From a checkpoint of a small transformer trained on Wikipedia.
Architecture: learned positions, biases, tied embeddings.
Training: a variant of SOAP for these matrices, 280M tokens, 4415 steps.
Each number is 128 + 32 x the weight over its row's rms, rounded and kept within 0 to 255. Layers, rows and columns count from 0. The size above them is the row's rms in percent of the matrix's.

# layer 4 MLP up, 1792x448, rms 0.0411, rows 1411-1441, columns 0-111
size [ 97  99 100  89 108  97  87  95  92  92 101 103 102 102 177 107  98  98  97  92 100  97  99 104  93 118 103  93 112 102  96]
[[ 93 134 160  87 106 160 167 111 156  86 140 158 127 181 115 119 136  83  55 137 101 137 128 118 119 152 132 104  86 135 126 125  57  87  90 186  52 176 131 113 139 185 106  77 115  81 145 148 108  97 173 164  87 160 163 127 126 101 149 120 139 132 121 148  78 135 174 200 124 129  97 126 145 114 102 148 168 169 119  70 137  78 122 136  84 149 173 131 180 127 133 136 192  72  98 159 189  95 146 160 122 120 101  92 174 154  82 152 119 125  71 144]
 [130 102 189 133 166 152 107 123 130 149 145 126 175 106 170 136 125 123 152  91 114 169 156 132  79 150  49 134 137  97 189 158 106 117 132 114 122 156  79 118 126  88 146 163 160 139 133 118 181  60 166 168 156 120 158  89 181 134 166 135 134 130 161 153  73 119 152  50 133 210  74  95 149  66 107 107 148  86 118  93 144 129 127 161 144  79 127 147 154 117 123 107  84 136 108 141 115 112 112 124  86 135 106  68 139 149 116 141 166 141 121 100]
 [141 128 141 121 145 190 158 190 119 128 133 134  86 118 110 144  92 114 143 199 143 154 139  91 115 140 145 104 167  99 123  72 137  90 126  91  90 130  50 180 129 154  73 147 128 141 147 168 143  74 156  70  87 165  60 139 150 117 162 157 133 135  78 170 179 151 115 130 155 119 147 110 121 108 107 136 183 144 125  84 119 146 183 165 147 176 123 106 119 106 161  95  98 113 140 114 149 145 126  73 115 103  86 119 116 143 105 126 117 114 125  81]
 [151 134  91 164 149 125 184 125 188 164 157 138 139 118 120 136 123 106  98 108 108  90 135 151 160 178 134 147 145 174 109 138 159  86 141  87 124 104 168 155 172 154 114 136 141 139 169 159 115  38 132 107 114  89 164 163 180 127  83  70 141 125  92 100 112 114 162  77 122 151  87 152 151  82  72  98 109 170 166 108 123 163 160  97 148 171 187 104  58 186 118  95 156 133 145 134 113 156 124  64 158 114 108 147 118 170 127 123 119  87 108 219]
 [ 93 128 110 114 172 139 193 111 149 124 145 139 113 172 100 128  93 133 138 128 132  65  71 165  94 110 189 167 152  97 189 138 150 156 157 108 173 127  98 120 127  97 186  77 162 100  96  81  86 115 125 137  84 127 113 184 127  96 176 161 185 125 172 119 111  75  58 118 138 134  82 121  64 109 151 145 120 164 150 173 172  90 167 114 141 144 171 150 203 122 119 105  99 219 103 138 114 137 151 133 171 130 101 120 161 107 180 137 132 137  72 107]
 [115  98 143 141  91 110 129 108  83  94 120 146 135 117  96 120 168 111 185 103 115 145 148 139  86  92 132 154  84 128  57 105 135 114 149  93 136 150 127 143 133 125 117 179 127 140 158 150 159 197  86 100  99 212  91 124  91  93  57 109 143 166 129 131 111 122 103 102  88 211 108 132 110  89 132  96 150 104  86 132 158 163 124 101 111 143 120 120 144 146 143 144 115 166 143  91 114 150 144 115  69 123  93 109 188 146 131 213  76 153 149 100]
 [128 105  73  95  79  90  82 107  68  91 119 165 176 143 138 103 144 134  92 150 142 160 182 129 180 144 117  92  83 102 162 147 173 116 130 102  47 126 127 120 182 163  46 141 115 122 159 162 162 116 186 102 150 101 140 179 139  87  98 162 130 119 115 156 129 151 107 184  78 147 142 103 114 142  97 146 110 131 102 209  88 131  76  93 129  87 183  62 185 119 111 100 129 129 165 151 198 222 134 147 140 106 132 138  90 176 180 145  88 169 111  77]
 [135  98  95 100 114 138 198  63 153 146 165 117  32 104 114 167  58  93 162 150 169 113 187 180 107  58 141 164 121 131 147 131 104  91 166  92 128 102 135 174 126 147 136 112 157  96 129 164  89 123 141 132 160 100 112 123 134 150 147 180 180 130  93 109 167 112 164  75 138 129 134  79 101  70 144  92  98 141 106 123 110 162 129 109 142 135 110  87 117 138 198 146  97 115 130 116 141 136 158 132 120 101 154  87  91 141  94 134 138 170 144 197]
 [106 157 142 152 140 133 114 117 111 136 122 207 170 156 109 116 182 113 110 148 120  45  91 153 140 151 113 119 141 150 128 132 138  97 132 153  65 168 117 123 109 135 140 125  69 185 147 110 125 190 142 131 183 113 127  91 156 125 127 103 134 175 116 105 162  86 148 112  81 183 111 106 122 144  90 112 121 139 121 220 144 136 124  60 162 157  86 138 134 140 208  81 160 102 184 116 133  83  95 121 136 150 162 116 130  82 198 113 126  80 142 109]
 [164 141 156 115 203  95 135  91 162 181 167 138 141 129 158  91 138  94 114 104 139 154 168  75 134 154  65 127 128 136  50 142 144 124 122 136 108 123 118 117 136  91 100 156 166 156 132 129 105  67 135 153 144 110 112 149 139 125 123 102  75 109 140 166  97 115 131 110 167 172 104  49 145 149 100 129 101  88 124  80  71 160  80 189 118  69 118 149 114 109 161 137 103  79  86 190 154 120 119 105 164  94  66 103 168 100 131 176 132 132 106 153]
 [132 157 115  87 135 151 117 116 121 108 157  62 100 130 129 135 170 146  95 180 147 123 173 147 190 143  74 130 136 121  93 170 130 142 110 139 190 123  92 120 113 162  97 139 112 109 177 124 117 175 153 113 142 111  91 171 126 134 180  95 105 121 152  96 121 114 170  97 140 163 159 142 115 102 159 112 131 146 146 117 156 165 109 120 144 148 214 102 175 139 144 137 118 175 114 101 110 100 152 123 123 114 104 103 113  80  91  69  38 102  80 136]
 [158 145 162  96 154 105 104 138 156 179 139 174 151 158 159  99 139 109 138 194 126 193 118 157 138 117  87 104 170 133 141 124 111 192 112 106 120 145 136 113 127 113  97 171 129 136  66 117 138 155 187 119  23 149  74 159 152 140 152 122 128 109 136 157  35 113 140 107  76 146 130  91 158  94 165 152 126 161 159 164 123 165  96 130 151  76 172 163 128  92 134 151 116  76 156 114 186 123 115 109 135  85 125 140  63 116 131 107 103 110 154 121]
 [ 75 135 156 149 105 149  88 189 176 154 126 108 149 115 114 164 164 110 196 156 141 143 134  67  87  61 153 145  62 168 150 113  73 123 127  87 185 162 134 114 115 111 173 108 156  86 171 109 102  94 128  85 105 101 149 102 155  99  82 119  63 153 183 125 139 114 101 166 174 106  86  82 107  93 135 219 164  34 105 147  97  98 129 114 135 157  95 149 126  86 137 136 147 170 150 103 137 177 104 131 150  81  46 151 156 146 135 164 137  83 122 133]
 [ 91 142 161  86 128 124 143 145 102  83 139 127 141  96  71 139 123 124 109 136 121 133 124 175 149 161  56 236 114 125 197 127 126 134 167 182 184 151 147 120 173 114 162 123 122 115 123 120 117 166 136 122  91 151 126 167 137 121 150 127 158 125  70 149 139 101 110 136 149 103 161 159  66 116 113 152 112 148 149 152  90 102 137  89  94 166 165 144  60 101 174 192 119  98 139 115 124  96 115 151 181 173 166  55 112 113 152 165 124 115  96 140]
 [152 140 107 109 118 105 105 110 205 101  84 110 157 103 113  96 109 136 103 144 122 120  98  68 150 121 205 105 156 101 124 131 191 161 171 111 184  92 105 175 158  87  58 156 134 115 139 187 150 135 120 137 158  98 113 209 135 168 144  93  91 151 102 157 188 116 141  62 150 109 117 154  69 124 161 102 119 136 144 113  92 122 139  93 119 136 194 116 138 150 122 138 140 167  67 164 108 133 153  85 132 167 243 127 174  73 117 107 223 135 148 114]
 [ 74  97 148 160 128 163 156 105  92 168  68 131 112 132 111 109 106 121 134  42 101 113 106  91 143 170 111 154 185 111 168 194  86 145 105 118 137 170 128 194 145 169 132 106 106 170 122 182 159 119 112 168  71 166 123 126 153 181 129 162 151  95 119 104 102 113 123 140 172 174  78  76 111 162 145 187 121 170 156 133 135  66 139 113 180 130  98 157 103 146 168 124  42 115  97 148  84  94 179 118 125 165 178 178 181  91 115 196 106 111  75 141]
 [123 201  60 126 125 147 171 136 102  94 141 178 124 114 178 162 152  89 105  95 157 126 105  58 125 188 128 126 179 152  88 160 174 167  80 136  88 111 133 104 138  37 114 137 169  92 121 145  72 139  72 103  60 127 151 146 125 115 123 100  90 149  82 167 147  33 131 166 124 137 105 146 189 115  98 130 181 141 161 165 110 149  93 145 188 136 123  73 107 152 151 173  81  90  81 210 154 146 119 131 133 152 175 170 132 153 131 162  81 125 111 133]
 [132 141 131 126 219 146 102 117 174 126 171  93 115 144 152 132  47 145  95  93  89 132 115  92 113 197 194 174 115 158 153 177 112  57  78  82 169 119 154 112 148 167 118 139 134 132  61 189 127  91 157  99 135  87 119 126 121 113 129  98 136 122  94 151  84 162 107  65 154 124 107 117 140 124 103 121 150 123 123 168  74 112 152 142 130 161  35 106 114 121 138  82 139 159  92  85 137 119 150 159 121 105 126 100 146 151 173 125 117 108 185 147]
 [108 154 157 113 114 156 119 150 138  80 143 115 105  98 101 187  97 167  90 126 109  94  73 148  96 176 159  96 141  38  89 154 203  93 187 174  80 155 131 160 142 115  94 114 118  92 123 111  98  91 139 150  88 106 140 120 121 121 134  73 143  86  41  89  62  87 137 106 155 137 147  71 159 148 125 127 136 127 128 119 173  74 106  74 127 125  87 155 166 145  75 119 133 136 112 178 104 151 133 112 117 114 129  86 147 130 174 140 125 145 179 129]
 [105 125 113 138 125  92 113 156  75  69 139 113 135 176 109 154 140 111 169 107 145 175 134 123 140 112 146 192  76 121  83 125 118 144 102 114 159 109  99 147 102 178 122 153 118 173 154 138 103 132 100 100  24  79 147 158 133 144 144 143 131 131 137 101 109 163  96 197 121 113 104 119 177 128 118 124 116 147 146 107 131 138 112 156  70  84 109  93 100 117 169 144 108  76 148 157 160 139 127 173 118 147 112  86 152 119 111 169 129 132 141 113]
 [166 122 137 113 200  98 100 155 113 137  99 140 145 116 130 182 153 104 169 114 107 172 152 142 186 163 160 115 126 111 130 127 145 148 130 117 143 148 163 163 130 147  91 135 173 124  85 161 119 121 113 127 159 165 108 164 166  55 155 121 131 142 118 101 150 144 163 140 132  94 144 100 162 227 128 130 167 131 153 145  99 183 119  84  53 114  72  66 130 119  96 174 184 110 152 153 106 122  44  71  82 141 134 121 165  83  53 120 121 110  85 146]
 [110 163 160  53 142 177 115 124 108 175  86 133 129 200 111  99 164  94 118 169 124 105  39 148 107 145 149 156 140 128 139  81  90 142 116  95 141 140 136 190 119 164 128 167  74 116  90 112 133 102 113  77 137 123  95 167  87 140 139  97 158 118 150 102 159 112 124  80 137 160 115 182  96 115 112  89 123  88 219 106 154 129 126 121 192 148 170 124  86  88 142 144 174 118  61 131 113 130 124  87 119 140 121  99 125 128 147 165 119 135 159 106]
 [148 125 144 180 115 133 146  64 131 113 148 103 151 111 171 132  93 117 182 119 183 173  64 157 129 116 138 144 133 145 126 167  82 115  81 172 114  88 204 119 120 104  84 120 134 140  97 138 154 132 122 119 129 128 156 171 109 152  64 151 123 142 123 154 140 137 153 163 126  80  97 164 144 173  89 101 123 136 183 102 141 121  52 110 133 128 171 171 127 100 142 162  75 107 121 190 154 122 121 137 169 151 112 135 137 104 120 100 153 134  96  84]
 [ 83 140 100 102  70 152 107  71 102 140 123 144  86 110 150  93 138 188 100 155 141  85  80  88 145 138  89  79 115 116 111 145  96  71 172  61 133 108 120 159 113 121 156 164 127 134 166 196 107 138  63 165 103 116 140 177 130  88 134 129  85 113  89 160 143 134 145 135 107 181 136 152 134 128 151 143  91 136 126 106 112 130  99 128 109 154 110 110  84 114 163 155 159 185 175 124 182 111  89 104 215  85 130 127 147 111  43 117  96 134 129  86]
 [113 140  69  75 102 127 195  86 144 128  94 168 149 157 157  68 136 142  76 111  74 144 181 104 121 104 200  99 134  89 111 142 139 159 101 100 106  81 111 175 106 103 188 185  90 165 144 134 205  82 134 152 131 132 121 113 172 176 140  68  33 103 104 113 147  86  40 145 130 156 106 113  61 127 130 156 184  95 107 112 109  93 165 128 161 114 185 119 157  99 110 146  78  80  99 100  98 125 124  28 135 132 114 163 176 113 106 184 115 138 130 158]
 [114 142 106  84 111 118 137 117 155 150  60 133 153  80 142  84 223 148 112 161 172 157  92 163 115 134 116 169 152 154 140  76 129 148 100 142  96 144 120 123  90 139 120  89 113 202  72 141 144  97 128 132 113 120 215  87 182 156 130 141 174 192 108 126 119 117 105 148 129  91 116 112 149 135 141 178 157 131 184 103 137 141 142 102  92 125  94 174 153 122 151 120 164 138 127 146  93 129 176 101 117 121 137 193  69 135 149 104 149 134 158 118]
 [101 132 109 112  79 148 136 126 105 142  68 110  61 113 121 134 117 161  92  80  80 139 169 108 108 135 127 114 173 134 124 122  89 126 166  68 115  88 141  88 140 142  52 168 111 158 147 137 146 107  89 155 140 153  77 141  96  83  86 128 115 107 133 141 122 165 105 126  92  95  83 141 123 145  50 179 115 136  64 107 122 165 147 154 109 194 130  94  86 131  71 114 194 148 169 136 176  41 128 146  92 127 142  90  87 116 124 116 159 112 125 150]
 [141 122  95 154 115 145 155 129 121 148 102 147  81 151 198  97 136  74 164  73 115  71  71 149 159 152 142 129 116 101 137 146 150 156 115 114 138 170 145 117 141  97  77 107 153 147 148 136  63 112 106 154 176 143 142 116 146 136 165 153 150 147 126 158 124  56 106 113 142 132 115 167  82 120 136 179 134 108 161 139 134  93 227  91 134  98 120  90 103 201 152 106 134  79 136 154 124  93 138 102 159 162 136 141 120  97  80  92  96 165 103 142]
 [137 155  87 122 104 144 116 128 130 109 162 129 123 143 113 114 174 161 128 153 148  18 153 143 159 119 123 163  99 147 202 141 104 103 166 134 199 163 158 118 192 117 102  94 126 102 128  93  60 114 118 107 101  63 148 109 136 157 153 143 103 105  88 115 143  87 144  84 185 115 118 153 158 140 164 101 183 103 124 180 112 112 102  96 134 100  74  96  99 139 162 138 159 108 109 119  89  94  99 108 144 125 126 177 120 122  99 103 122 118  60 161]
 [139 125  74  62 100 128 118 163 148  83 102 151 100 146 156 152  62 146 143 151 117  75  66  64 170 128 125 119 102  87 132 122 190 170 167 156 137 114 105 123 125 146 168 122 141 118 128 107 172 171 135  87 148 104  96 150 150 131 112 118 150 103  93  78  71 144 161 145 160 116 144  95 114 102 107 182 145 118  77  98 132  85  79 118  77  70 115 129 149 108 138 122 140  61  77 150 109  85 122  92 144 156 134  98 154 147 142 153  92 127  96  98]
 [175 190  94 147 150 130 168 112  81 122 138 163 107 137 133 198 107 102 131 139  97 104 123 114 143  61 174 164 168  96  59 125 123 194  88 170 140  91 122 118 138 107 155  86  91 152 122 139 154 127 156 100 115 125 185 138 157 100 149 109 126 173 108 107 158 103 111  73 130 147 122  50  99  76  93  83 176 115 152 166 150 136 130  86 145 129 123 102  85 128 192 120 168 151 190  98  92  99 195 159  89 141  81  97 146 235 179 112 106 167 158 171]]
# layer 4 MLP down (transposed), 1792x448, rms 0.0411, rows 1411-1441, columns 0-111
size [104  92 107  97 101  95  92  95  94  94 104  99  99 101 117  90  95  96 103  96 101 101  95 102  95 113  97 101 113 102 102]
[[111 135  62 166 117  70 143  93 125 150 148 135 192 134  76  86 147 132 143 100 124 131  84 133 134  49  72 126  99 143  86 110  94 141 106 167 126  91 179 171 132 131  64 150 155 175 149  84 175  71 132 160 115 110 136 140 176 142 109 100 127 137 115 116 156 145 123 135 168 121  91  59 120 141  70 117 173 125 135 147 141 127  73 109  66 134 113 111  43 102 164 116 140 139 129 120 116 139  69 148 179 183 109  61  82 152  88 130 205 120 131  21]
 [144 139 109 144 107  93 119 179 134 171 127 133 133 147  65 104 146 108 150 160 115 196  97 117  78  81 167 137  96 148 106 116 156 159 155 103  87 108  99 118 181 177 102 115 223 100 197  69 111 113  89 170 119 105  78 151 123 106 156 118 120 118 160  94 137  94 179 125 124 164 190 109 151 173  83 185  45 133  73 102 151 141 117 108 142 116 136 131 119 156 122 138 138 116 144  69 165 108 118 134 106 140 120  92 156 140 159 144 157 151 115 185]
 [148 135 188 174 134 117 150 122 101 111 141 161 156 192 106 138 130 102  69 117 123 150 107 107  71 129 211 139 163  87 182 136 115 157  88 157  59  91 119  74 152 130 101  76 137 134 101 173 133 111  91 149 114 121 149 108 160 149 129 159  88  83 167 173  59 168 143 115 114  92 154 198  88  63 101  95 131 137 105 166 110 128  97  96  83 127 167 168 143 137 113 142 153 140  76 158 119 132 120 103 170 147  99  89 128  90 160 117 128 139  74 171]
 [144 160 187 137 163 144 161 107 152 132 124 132 138  67 153 115 107 121  87 101  98 176  64 104 123 123  95 160 210  82  94 129 130 119 146 128 132  54 111 105 150 146 119 185 110 118 192 104  94  65 164 129  99 100  99 178 113 149 171 154 136 111 164 126  77 160 114  72 102 134 114  84 143 140 138  55 137 133 174 175 138 145 177 142 131 143 120 126 130 159 153 159 133 128 104 161 136 144 102 141  75 118 164 142 153 134 108 118 112 117  99 156]
 [118 134 134 147 104 100 145 221 118 163  73 169 151 149 122 100 132 134 140 173 120 126 101 145 113 130 107 133 132 178 130 121  98 115 169 107 150 168 190 134 138 129 166 178 145 117 155 151 149  85 106 130 166 125 127 116 153 133 120  79 138 161 108 151 158  72 139 111 128 118 121 121 168 162  96 136 150 101 144 129 127 106 156 117 158 142 137 117 130 150 129 152 141 114 181 155 151 117 164 120 169 164 109 139 121 143  70  92  64 170 110 198]
 [ 96  77  89 116 139  83 101 125 129 105 122 103 108 119 139 119  57 129  65 105 112 143 149 175  91 170 120 125 105 179 120 119 122 118 136 151 207 159 177 193 138 152 101  98  98 119 122 110 103 105 129 132 125 164 103 107 129  80 138 116 126 132 100 151 165 116 142 139 139  87 128 144 105 148 179 142 101 118 126 106  84 158 161 227 103 173 121 188 139 115  85 150  93 143 196 159 188 123  91 148 149 122 120 115 165  88  90 133  72 136 107 120]
 [110 142 193 152 130 142  88 120 149 128 142  72 151  98 114  41 122  94  96 112 109 111 112 127 145 133 140 166 126 131 114 128 137 135 113 140 185 175 133  91  96 111 203 118 115 104 142 174 107 171 178 143 140 150  82  97 158 103 155 128  85 107 135 151 140 123 106 102 145 111 154 162 204 116  52 108 209 107  98 100 157 132 151 180  89 142 119 148  63 152  57 187 140 127 117 135 152 162 106 108  99 131 144 108  62 110 129 175 117 101 150 154]
 [ 72 121 129  46 132 178  84 151 111 112 128 151 147  57  85 141 123  74 129  99  52 172 180  92 118  68 108 135 151 140 123 129 164 111 145 154 145 155 150 101 128 161 149 147 121  79 147 119 167 106  82 107 123 140 121 124 117  94 111 131 111  61 121  94  97 126 123 115 177 217 108 115 163 142 180 136 153 181 129  90  88 213 145 165 100  77 107 141 123 107 100 115 158 202  94  95  98 196  62 144 156 118 132 134  82  53 133 159 125 136  98  67]
 [ 67 108 149 102 108  94  85 111 105 135 151  97 117 122 129 106 204  98 140 143 138 147 112 125 120 136 107 178 119 138 114 122 125 139 148 163 126 172 202  97  71 159 159 132 165  67  66 110 121 180 145  91 158 112 106  91  93 119 104 115 138 110 149 152 142 102 134  95 158 132 167 171 126 145 157 148 143  68 146 145 142 120  92 138 102 169 144  90 111  47 137 122 102 113 151 109 118 168 157 111 177 158 167 247 116 203 157  76 134 113 100 141]
 [104 110 130 113 145  95 116 151 105 131 152 121 104 159 119 139 153 152 204 114 109  75 119 159 136 103 118 185 197 116 117 171 147 141 165 120 127 128  98 132 152 173 135  78  49 102 125 136 124 160 125 102 100 155 120  99  70 186 123 135 145  89 131  56 186 204  75 167  91 144  82 138 114 142  96 142 101 134 100 148 126 117 103  85 180 113  56 116 129 154  88 132 100 168 126 156 138 123 128 135 132 145 112  89 129 180 173 103 101 138 106  97]
 [108 108 105 158  75 126 113 150 115  49 137 130  70 121 139 147 178 186 121 120 135 109 138 139 146  20  97 102 141 123  85 155  86  89 133 120 116 108 139 121 103  84 118 142 114 114 178 146 125 173 113 158 179 166 122  92 191 114 115 102 110 152 144  76 183 136 124 175 126  79 140  70  75 149  73 119 103 116 137 168  87 176 129 161 129 129  87 120  52 134 189  95 156 144  98 129 188 120 157 128 123 155  97 125  79 132 131 162  91  43  67 136]
 [156 133 119 112 101 252 155 153 105 115 113 107 182 104 112 102  67 110  96 116 110  75 148 136 176 194 116 117 117 158 143 151 141  94 111 181 180  89 142 139  94 138  87 173  73  95 142  62  98 102  90 118 140 175 139 124  98  92 152 115 157  92 210 138 153 115 119  72 132 131  91 162 109 124 117 103 159 134 156 160 113 115 120 117 124 167 121 119  85  59  97 122 173 146 123  92 114 149 148 147 135 140  77 121 163 162 158 217 146 146 111 137]
 [148  86 122 209 105 108 150 141 114  80 125  87 121 185 120 148 157 107  68 116 142  79  65 172 166 167 123 126 132 140  67 144 111 121  86 153 104 153  77 175  98 144 134 168 162  81  20 131 119 160 178 155  96 141  87 142  86 149 131 108 174  40 136 100 101 201 119  96 133  75 128 137 164 115 148  62  73 172 131 104 158 104 118 153  33  72 118 143 157 166 143 121 126  92  97 160  95 130 140 113 103 163 134 126 124 125 115 142 106 137 118 179]
 [155 148 157 111 120 158  97 138 102 107 130 122 154 155 123 107 117 118 163 151 217 127 149 120  97 183 180 160  84 168  96 120  94 123  44 150 152 183  71 156 144  83 158 158 165 103  83 114 153  54 165 113 201 129 105 140 102  67 143 138 109 126 184 191 142 118 167 159  84 128 140 165 107 135  82 183 145  71 154 122 145 138 120 125 174 142  87 120 162 143 189 134 151 153 112 118 109 160  97 115 134 138  93 151 116 123 126 168 123 140  99  75]
 [ 83 186  79 138 148 126  78 141 145 115 152 142 140  75 103  47 115 141  99 101 149 145 116 144  83 136  96 124 122 119 119 142 195 138 130 107 146 120 137 147 120  79 166 145  83  97 162  88 144 114 107 112 116 137  82 111 153 105 154 114 116 128 130 117 162 143 137 113 101 138 111 127 159  75  95 122  75  66 102 109 141 159 164 135  81 143 117 143 153 150 142 158  87 132 133 111 121 100 140  87 126 120  99 155 115  91 113 148 140 104 142 110]
 [162  99 129 129 145 150 123 111 104 102 146 136 137 177 117 104  97 124 103 117 155 104 134 118  94 111 181 175 133 103 146  77 151 139 140 105 119  72  70 124 142 120 168 191 122  96 197  80 138 115 118 106 127 130 169 118 118 142 211 136 109 126 129 172 109 163 125 157 117  98 163 105 158 128 104 157 108 119 109  94 177 117 118 143 110  87 138  70 105 115 123  72  91 176 181 101 106 159 114 113 131 143 151 154 111 187  96  86 203 105 122  96]
 [144 127  73 169 155  63 143 109  89 161 142 163 117  89 128 130 123 115 167 176 141 114 133 119 114 131 134 127 142  82 113 101 115 117 164  51  79 159  77 102  95 168 179  30 146 156 111 107 131 100 172 116 160 117 136 119 140 157 114 100 114  79 116  82 129 152 118  78 139 135 200 107 124  77 156  88 155 164 164 129 115 157 150  81 139 106 137 131 155 150 129  64  61 109 135  61  99 148 129 119 130  19  90 111 154 121 106 123 117 108 153 110]
 [110 136 153 115  86 177 131 103 110  89 153 113  96 130 136  84 125 129 201 128 167  80  74 151 150 108  91 158 184 134 131 112 158  74 130 153 117 168 103  99 117 122 106 112 122 195  40 112 132 124 111 183  96 143 131 163 171 138 137 103 110 169 107 185 100 125  96 159 143 148 200 110 117 130 141 123  90 121 127 143 134  95 102 175 141 182 143 154 179 107 153 166  95 155 136 159 139 133  82 125 124 105 111 118 155 123 166 166 123 116 131 114]
 [146 163 141 106 141 106 106 186 145  98 141 169 134 155 116 149 136  84 165 141 116 165  57  99  87 156 167  87 129  96 117 127 125  66 154  86 161 124  95 175 152 121 115 121 120 147 164 137 158 167 129 125 111 154 107  91 102 107  81  59 108 162  52 142 155  84 137  87  78 155  95 123 142 139 135 113 175 147 129 171 133 142  48  86 128 104  58 148 180 172 113 126 141 140 206 151 168 106 156 109 107 171 229 132 128 162 143 119  93 170 218 133]
 [149  70 148 116 117 141 114 123 169 180 142 168 131 163 137 167 138 163 139 163 128  89  81  80 202  69 129 122 114 164 162 125  93 178 161  80 192 191  77 103 157 137  85 161 132 136 148 162 141 132 115 114 204 151 112 169 126  85 111  92  87 159 208 129 123 135 128 128  79  98  39 170 168 134 134 130 110 103 119  80 133  77 200  96 104 201 144 116 116 117 124 135 130 187 113 108 138  78 138  95 162 135 136 114 110 137 126 103 158  99 123 154]
 [146 112 152 132 127 158 132 162 167  94 105 132 117  91  64  83 116 119  89 134 167 126 152 112  78 121 172 200 148 101 136 121 101  93 146  92 115 144  80 143 153 124 112 156 114 110 158  65 100 130 146 113 139  82 145 173  65 123 125 100 112 153 163 115 115 113  90  90 167  86  97 156 105 137 148 103 115 120 146 124 108  75  89 105 151  92 177 110 130 109 125  87 100 112 163  72 149 113 106 142 169 163 115 107 155  94 151 146 146 141  49 148]
 [188  36  99 133 137 151 170 135 144  92 129 129 156  43 130 123 169 148 154 143  81 114 168 133 123 128 112 130  98 106 147 129 142 106 115 108 114 153 148  82 131 118 169  97  98 125 167 169 106  54 153  68 160 149  85 143 134  91 103 125 164 135 159 118  96 170  94 107 120 139 181  90 142 103 102 168 107 172  74 160  95 158  99 144 132 104 140 102 119  74 157 216 128 128 149 105 134 144 134 101 108 117 127 142 162 131 150 156 132 145 122 131]
 [175 163 134 161 201  95 122 216  79 121 131 107 123 140  99 136 136 126 169  51 152 166 138  35  30 137 165 145  95 105 139 158 120 113 124  94 125 133 186 157 147 142 140 120 155  68  80 135  80 134 109  92 160  80  76  98 132 174 108 178 102  92 108  85 189 150  52 140  38 215 196  91 163 108 105  96 129 140 115 213 140 144 136 123  91 200 129 114 109 145 172 156 111 105 163 144 124 117 132  77 102 123  88 120  71 124  97 157  76  82 136 129]
 [ 83 102  86 125 151 109 109 161 121 106 141 139 161  83  94 127 136 164 135 155 113 164 111 113 132 125 158  72 123 127  89 104 123 178 106 141 130 162 119 100 168  88 154  69  50 137 113 108 170 167 135 123 101 143 179  77 116 155 152  80 155 149 100 105 128 106 123 128 134 178 165 173 150  90 115 133 127 138 118 148 111 100 177 108 100 127 142 111 160 145 120 143 130 139  93 121  93 159 107 171 128 146 210 101 121 118 156  57 153 117  81 121]
 [111 114 152  90  92 105 134 113 125 184 160 179 124 207 134 153 182  74 173 155 159  69 161 137 134 105 128 156  98  65 132 150 152 104 135 128 102 145 100  63 136 135 137 104 154  67  91 162 133 179 134 129 144 126  92  97 165 155 115 187 120  99 136 179 131 132 184  59 123 157 137 138 162 132 158 127 168 156 102 101 122 137 152 191  95 106 138  80 136 127 157 173 136  95  86 172 150  57 177 189 175 131 148 153 118 105 143 100 122 168 101  66]
 [196 153 164 105  82 109  82 129 147 130 142 102 110 148 119  64 141 136 151 116 130 128  97 131 122 130  95 136 139 160  59  75  93 102 111 137 134 119  75 120 119  74  75 122 167 173 120 126  95  84 178 124 121 106 202 109 125 154  96 133 104 154 150 137 129 115 113 160 170  78 118 130 154 126 128 156 201 148 141 109  92 152 117  98 129 146 136  88 134  85 148 104 143  98 129 123 127 142 133  83  97 159  98 121  83  77 169 134 174 168  85 170]
 [138  80 159  95  82  69 151 137  82 109 143 142 150 113 109 130 146 125 121 160 171  84 119 169  90 133 106 141 135 161 115 115  96 105 106 158  85 158  89 161 182 105 162  69  75  93  75 149 126 184 125 120 126 153 181 172  99 142  96 102 125 108 171 148  78  87 143 126  93 136  99 147 156 144 125 171 126 142 117 122  98 183 198 104 174 173 174 167  87 114 130 127  82 104 138 205 174 128 133  88 169  99 193 139 122 150  84 106 127 138 143 122]
 [114 145  79 147 112 145 138 181 117 116 112 156 149 127 187 132 128 179 126 112  80 175  83 125 114 102 132 149 125 120 164 129 118 129 126  96 174 154  95 109  82  99 164 132  75 122  90 163 130 102 125  84 147 159 118 145 127  99 173 112  95 110  65 131 115 108  33 132 151  75  94 105 154 153 147 167  93 115 149 168  91 120 124  88 101 101 107 168 140 112 138 112  89  54 164  98 140 183 136 145 127  78 119 156 153 137 149 114 163 182 181 122]
 [116 153 128  43 103 111 108  85 131  72 120  78 120 182  73  85 147 115 165 144 107 117  97 190  73 130 154 139 106 211 131 132  89  98 157 151  62  85  91  69  82 118 138  76  93 121  86 136 138 112 143 109 150 123 149 146 120 119 146 143  83 165 162 108 144 113 117 153 155 117  84 153 148 100 157 140 187 119 155 152 132 170 127 114 158 151 113 129 146  73 187 124 114 121 131 122 112 120 106 120 107 136  50 119 155  84  61  75 102 106 138 140]
 [125 177 142 139 172 136 115 104  79 131  89  80 183 144  87 136 173 138 132 128 122 141 109 105  95 161 141  91 136 132  77 102 106 125 119 147 111  89 130 127 133  96 115 102 120  91 141 113 149  89 106 190  99 117 131 139 156 185 146 219 119  96 130 103 148 187 148 125 138  79 111 176 160 133 115 116 151 148 165  65 100 145 113 174 138 145 150 121 102 155 162 192 164 138 100 143 100 175  86  99 147 159 115 144 129 153 146 126  96 119 159 145]
 [111 124 116 105 131  52  99 177 110 162 113 125 101 142 129 117  56 138 128  47 144 158 132  88  75 128 129 114  53 142 129 164 158 113 127  74 150 131 150  89 104 157 105 133 144 135 126 116 118 106 129 121 126 106  73  96 132  98 139 158 114 107 150 141 140 100 101 111 157 116 119 130 126 180  94 157 122 150  87 106 104 116 171 126 131 156 107  93  82 109 173  60  81  87 117 127 105  66  68 116 129 144 139 140  99  94  78  96 169 139 168  94]]